Weights of a small transformer language model: a variant of Muon for these matrices, 7327 steps.
Each number is 128 + 32 x the weight over its row's rms, rounded and kept within 0 to 255. Layers, rows and columns count from 0. Numbers have three digits each. The size before them is the row's rms in percent of the matrix's.

# layer 6 MLP down, 192x512, rms 0.146, rows 0-191, columns 160-191
099:123177049174118151080141193171150168118091096116155132109142142136063108144107096146188105108174
104:134087126153093131204138084084100091113144072160151086146105129163139159064108160145155117139096
102:140111079154098105155089126096146176075140136067080031147113143100166122109181139099093165122118
101:106125094103152086084114065063125172145130191086052140119190097066165123107119097142152193174149
100:148144112076139135142081157104043157080102150091165084125088131124101152165108122157123161125144
105:150161193114124103108202109138129115186109126140096100129089124088097158141084101144089139096143
096:112092189194115152076091034141116110134138082114112136167125146118136127099164150148113184148129
097:110188141119125159124148147123138142095142010087128115147192117130129091100138071102110083073138
099:167104116154084130139131168159160093148175149124130124113118171109129176159119142138140093142137
094:141182129180189147125159057094094118110157187177125088131092121139099085098192164143132113178109
092:173126130104169173196162139124180085105131145184178192142114143107098113102117116181118103088085
098:108087070107173130141105178115134110165097185100194102114125109118138102087120083150185132077138
114:097113111152142157136091123121105093100119110149102143074029077155151091130132146104123137177127
095:206085114146094162133166150161066138092089128098123097109092121124145187084121132164112104166152
107:174131128134068122103182110091120120167166135116128096126130052156099119157112156143134118101203
101:120158127132144155119136165118122102118106066138154133133141124104092105129182119103114110116104
094:087089097074049123147145144158123122168150122203144126100136140161136130193140147130105112158143
096:095133112181113119188161087217156114149065154169141100123098147176175114153113125133112130190140
104:093117145163146133122146149132167152093164102134141135173133149147157135124152107137119148094102
107:154177072141106111138046127215123072111151152167173163103165163094182147149156114180063122125156
099:098122092139132096142078161084123145121080187158092096114145176098098079112079083192129118164167
092:118168182151080105121131133110122101096129190144165120104059101096137092119058186107128096166135
100:061112136124116150090153166079156180176109141091146125138061129147104164163095073098097123119152
099:070188128110169128114097110121095110100114103151122115091132150116115165064162136080120126123133
092:175168196125187168098114152086161217150100195143078112151139156114118123142076136142118138189154
103:150118135087162124148164150102151104173060094207103109109152109106143164093122138142116131105128
098:149114129085167131088168112160164161066091129085109134093207203162105163124101141181112173106122
099:148111106177125105134095102128105151126107145098055148159147128086137087176126132154107114158125
176:124128106116127141070127127114104087109157132105137128144111143158132104130108090102147049109154
097:118095058117095132123127144191065139156092147133149116147157109133178097162171153106116139118113
094:160157129122103113095118105134162108176130143109115087111088149200110137112121131121087096143178
101:105049142111228060119098108110123126084117118116136084162125117146081102155144146166148098137089
101:154102114135115110155102166100095149135118128115171103185116100140163104112113079103078104141149
096:140057116124140085141140100125168122100150078172156125127144175145129158095138101104197153122065
092:136146176122108094175112158149125121128185089127116131152125147116085109180106078125203115139137
094:102122131073115130100190152122088067152121103068126118136178194132121166097128140112106134113149
095:165146121118134133109104170161101123178078120127152117117119197069059146131124132172102127093116
095:147182129151133143118132135165088132180124077121112123128141166100147112103125143150139145182111
103:098174167102068126129142172107140164110147108136110148096054124110090117088145134118159107077138
094:180133095088132156125091224161106169139164185155147100131116142118137180116136177125155202129131
095:134085124113140077142077148144186100074155125116089061155156106105177106087117111192142113095115
096:163160145158122124124137086100104125153111123119101180139115133217132117135141130128138150109097
105:078103065111125157188140125095162092161128097149194121125049086122064134097067109103101138175077
100:113137149157123137137182132138139175123153159132095066147196077157147107102129170146118087113135
096:108128134132123158140129115184119110125126156099099093148096120077136116054164131127107135108120
101:104077104154149095165129153123148130213113095122155139180118131205078141142118175094053147163159
101:136130160158127114058092148046172141106202143097123062086166137084103128098166163131128153099145
094:108115098174092091129093077165180110151089139088096125109103144096130113192149039132100130152142
093:128153159135170150084087159111156133107164146164066102189124143133073125128059117135111142168127
098:121185097116162181161130137122155072122155126153112125108134116144046100085133105142145108091147
097:121147136132133096177085151156163113117195152116127117171149153084193121159136138132155119109082
093:124144127107114113094123166153132107155190169160111169150092154105131062111138163163104143104139
100:111145110120117115115090161177130187095068095083111124137184129162133140168236100078105160142052
108:183147138133104085131142055118151144128144142140153134123178197130133172103188148141165092144158
101:126051125077090094134131083113157106149134091095125104096193133124075084132118107139128086148107
097:066167127135101100126154117196110185137160175168138189109109116119112055146134143102105098087114
097:146108134030112166128127128093048097154099148121169149150157102134178147139135162093133139135041
091:119073137175175145120169158135133097134125096110065104137130129142153164138123147164117130176123
097:173114167148123142174115087078158100185116178147157165154117093162111128065135124126121131208156
098:111111082153137114173151179111088072127147128090126083107130151136098071123137106143152140132097
100:133136164133134047134156092164105104152089203087128078129148208124117144076153098111145166106165
103:128144132099153201080160138123157122185134174089112119111152073147114133102108133208137143111122
105:125074150167137146193119119122094110178155081107074089099134097139146123151165056185143098168040
101:160152099094133076080116122188126110118163131152099117062098108123068160115138159104146126098206
101:098192070112161119164129158193178096117144153108153130144148109146134121093152173123107148142054
096:026155131163189166137129158095067135080195151124163120146143102145153081127141147102174123140115
093:144155164109033148125165112105173163100118186114091149127174122124071092159135090191206142143136
100:185140087191119098170163147063108071162180147122129123125157095079149115098153141158145088126134
097:117172162151069171113139158205136109153151141129180109167127160143116093142125147116118139099166
095:074133173180142121117102147138195148132152090072051136121144129123152148113142149165115190112218
099:090155126086074164136158142126107129097138089086152121112165093114099092109162109133159142120142
103:146142141105087171150183131131062088093147120148145121146124149173126128105082116122115128071159
100:182114141143098125107084075087109188143103082072088094117078150107190142170149137169182102172089
101:136105145161180100106147135131109141129153134082097169091101143108138201086205134161107161115113
097:165142111202136135089089191134125178160166129148126077135129093104085139148105129147072133069115
095:149149058121079168134201103099103134111186088138132141137126114078116127170090116124126100044118
093:139152149092080173092096161108161122119126095156123114090108129120084118143140154121132148088062
103:062147154135153148165141136178121106098125154108130120140148188063138078058061113140079129086139
097:123147109120186108109087127178078117096140149140147137127062121064120109163133110133149113143122
100:178111198087193124151150145110139150085139128132075169108130106123107093065084131127151145073151
101:157094072116131144180105122067077119179138101076146144110169152121172127106148095120116152134121
088:157123157147080146151146132152108149154122114112096123175039099094172182070149182131096101083175
100:123082137117135123154132105167094100123083136168152158128166093123133036126070199127137123101146
103:105104109113076147207094139127148125107129103147134060141085075143134074197068106031151143134183
101:153110170147179104128152170108062073074077121124126134163148159132105101201116119117141104173141
100:165149129064098119129115096101138116155206137105075065138163147094108151165134115085130099087189
099:161165130165134194127084133069144145165092139108046097110091155103096101155165140133107201163198
101:103056198158142128145114132118128118148117166124135056107186143166130144122045173167169131185098
103:116114101135103179132141076122168112110099139148087121204118152110127101179064165123069182137095
106:152200108165131240131138137124122142122126109099192088132106126133170139143163111169139177156105
097:126146084084160155141079126070120188100134155148138142115067095126079093168039161118151122159135
100:105160154152133142110158108096100135192117158138093148133070079072122155107112127162072059161178
094:116154160106133190106135121122171136162095099165117101131111110113129124133078094095091142084097
098:140107123077105122073156115081082124106118088131101144142113138157106192184138118101135133098042
091:087098160139130133090146083143092107099139140059173076182130189094171133116102052132150105100152
096:137095129146137161165121115103159106140124114076161170119107142109099069119136148090168154165170
096:099146141063152117119168149098128131140175145147137122163183186115086157122103145141101148119146
100:118165157039095127089152126124151152145141165139083128174185152148106096116173124181133175082101
108:112204151162052126180109163103098154123167065085074087152130131119105135178114105163154161124136
096:183152142115105165149080154124134138113119125130131096131155126067152130159172193096135120197129
100:093143123156099131151115131128122177172071124115107075127109106133162089091113098126150099134125
110:150161146124073119126093147166099091174120092151144124172109083068174138179100135130115181109109
100:149099107194127119111151109127134153141153152097114145139063119158165129123105102132113164140163
101:158119137106116132086151126103099132123149111141114122155081117132094138148136193163139145159093
102:133130178093130103132132141127093139115128070170107142164133095190210112093135091168117112082220
099:134149159143089150076155157126075110183158078159162149073108162116158165122207137160235159070157
092:092131113158172111078174146160140106134139098207092104105154097132133149119065141140124156072092
092:142115130145156114057165121106159143123157115129118165112131142106108072102155150111121184186201
100:085074114158100120101106107133096122137097156175164129089114048107108114128124190136129082145138
107:090133074134092128119174136143157125144163186164160140101115113147112096103122079124147077102108
098:129096168092115131136106120130125115141176079122132106166120180158120127133106143158137142184099
099:131138106108172093158044127104129115123098162139148060165160144092170057100110113120158140196096
103:168146071152131197087135145094112118092167152066127080119119118122148058093056144108147124170101
097:112181180142122062079115084103122127112080139176114133123077097110138108079120151153190120137109
097:088149140105171191147121113109196134193144125120123096139147066129123138124121125108113179130186
099:132132204098108065148139109133157145127068141125059152107133070195120119128152162101127131076116
104:182121158096165125176125137140081155120164159137207129186095124128110159145192144115154063145082
098:114178135119147123139151081165154123165101161131086149090146079129170165094132138050209133125081
099:131117116116128133100159095080144124127118140138154149122153154143126171123157150152129130111156
104:125223152140127076144138115104154117120080132119142120124147193169188125185064067109167070107078
098:145139150149107146138133156106071034176165130114185133106108108191212129150155146123103100136109
104:098125080128136130179091131152162080097123075101161095116119128104135097162150128148159093102157
097:096112171147075165122128076059168153176162130109103125140133148110115162096147123141085097133148
098:194146112092105123117128125116083156183151176147118151116139139128161095109144173090131118104149
093:133110113174118153136100083137158158122143117127078157159190138062141115102108108132124138151143
098:091099076149121160188188154177150197177154054056106073145144116116100137109183117139076126120141
103:141071115128146062203169117114170140205116162172153169098119156161173155145085086096094222171170
116:131147134109150052200148140141100122115100156180146112136135145114131136169088106170139146135107
099:147091144124090107133049230078146104164121144098136144150097114084133148180158138149097130127171
091:083155105125152166076151117134115121074068109156156148143111143090145129132152135178148080054186
095:151098078156093190097142116136120119202142144053138151094121088164167119169137116111164118155084
092:161138156019154151165076063049097153084167114125177081138164134119125118087097083154156076138108
096:160150115128126147142109108092138131131108168117126053131128161136087136133114106130166084175115
099:190127165137124178087106091171118083161178111132173083104132146109128100067160092110083092149072
099:169115189137138096088106139110158141087153182179096110190134130120093098124189106143170096085187
093:133176158178158119099119099093133113107145127171069155110110130127144122182086090110173133192086
102:106095178126143126150119068143152166076150067114115137162072181146122096112127177151084149080098
105:127130140115133144098124138141069103172143186127119121115143093073046113119151142131123086120094
100:132167114157159073143115104126116077104134170170129082168123102123186162124176153181093111146174
092:124157117113124165132088132195098159108100137136139060074192125175105104189121188150082093140068
101:151078119091110164108148127131153060146142118111102143105132077129131173123177140168142110155132
094:097109122110074173154161098066153111156128134133071118141083195135085102108129178147103145098102
097:114255098141150163101094043186138116151124191170104111113155147096155097156131190138109143140062
098:098121082108138140105067115153158128087178148163063120124105134127097068137090172108102091174142
104:142169153152145162123131114108134134188142160137139177136098169096168188155104127127149103101147
103:149127134114173156181130148151153088114118128133174157162111113176131083090121078139162198069090
099:128130163075113167137110121106064176102162106152171131140125092150193167132145140106094113081070
148:103108163159119146130115134082156157138093123088152145235128119125113148065116126160153170092170
091:136131165146080173140160175124122101096091095197083089133131133070147111110122130146122111142097
098:135101142111078102110155084107184186175138155163090154151092145142129089157112158158074149122133
095:181092070190119090148089168168139160169133100122112096152201096136105108126109120148130147144150
104:081158157131105115097119153115088130122162172110116108116194108122116134128079148069161168141113
101:153138153184173182190161088157135148112138146110045113124160094126099080118158129149149161106156
093:144138162153132118137207078152112119091153087152088137107115096148085127182085138115139149080077
098:139131118134087160101171054197109136130147126140146075151163115105131124118142118126103161164161
101:087165153150139132109093091078120115131187130076116101108109048154102097140046196146150103128113
097:092099119117063152080135133069115212080124109068082081094086115060167155077137179133106150103132
093:108196132127116114146115104132067148130093092061145105119171091136167132143181111129097122166110
101:142052111143118124133150147147169191133097166069140127102149148155178176142137152158124128120157
102:191195110125100123151156093133090108144087145072146132140116163087099157128135107125063135192109
111:121169152146127101113150155218165141128162087129150107110137099102124089130128185120073117118057
102:119114118086127151122130145129098186086128141148092199136165107072110085159170192116079155138059
104:113098200124144139081066143167132140166073152149066144173057124141110164149164149112124127166142
105:110183152144112151111104068094144170074140168162095078163160136089164100087074102172105138179130
096:136108093164196101147150161148165102109146111155105137144127125113120142125171227142106163107180
092:124198157109099166091107130132122094116108101181127169181131151136132119136094164101078127129146
093:127142196132136136109096072170167053138150103117160142146133141151130106116110159143090110068141
102:147162127112086148156106097063210184110175119113139128167141141124100197123086181122114116096155
100:112178110117107161157096102113105123153187204164178105164183145132117129110138052081131131160107
104:147152155118149178152141111138155172148155123178090093153115157183091098139119114130165121151101
097:100172133135110141135062120099106119116147127167078168135102161147137123131106121084156138143091
106:193119159185163131136113116136077129130136178145118105140146091173123116122119082177158136176144
097:106105159089127072123131159160120165102094165189120062189155120126120086133126169107123136125100
104:111195157158176198121123152154092136102139097090112070101081138090070091166148153141115111120112
109:122099116165141106135158158099140195167140101087117115124100180210111134159113136179156143154138
101:096106118215082097126119105144037127112146136118118158142132114169111162078157103044199132105115
095:092097103112123087122143106122107137145172178065127120145115114139177116163123082111122112149132
099:122106059129117164068131125133140173155207148143147119195193166170042086143142125115180123131179
101:143187161112134056152140123141089181112072169129206135054145117134078120137158134118150120086120
102:116186152073135122172127155140125202088105112175028160147112142155125064119139098108140137074107
100:184151158113141117190116071123122141116079127207118126117096072179048107151096150089120129067121
101:111102073116158148140108136160138098177112101130140126028187117084142100108116104165041137119141
102:121132122131105159196124131132130150103120085147090099105131126120100127133140124075101149079145
106:130107118143130192091142197100133060100193134125090141148122115100070115208158134134121091142163
104:142182143130143137104133113114160128149129137094139144170110145111057141066109105144153105093140
097:110164151150153125139151166143181203137127119120124130161140109126122135101131165136120120152111
098:100066114055156139141075085152135095155124124095137153131160115138067131159107118124211159173111
094:150125206159110146118129122204119167150160120115161160109119138118153148144159127134135150124162
097:194113144156136121159085108134157103065142141123146171139135182149151113164053151180173120127112
102:118183129117142113168158101134094172145153121126112107123124084158174108063205119115074079153124
101:170167145091207127043144168184148167108113149141112139098115147137153062139105177107178113152111
091:088113082147156187108168109130147162162175099116170171079166118132079116144176148114115115104112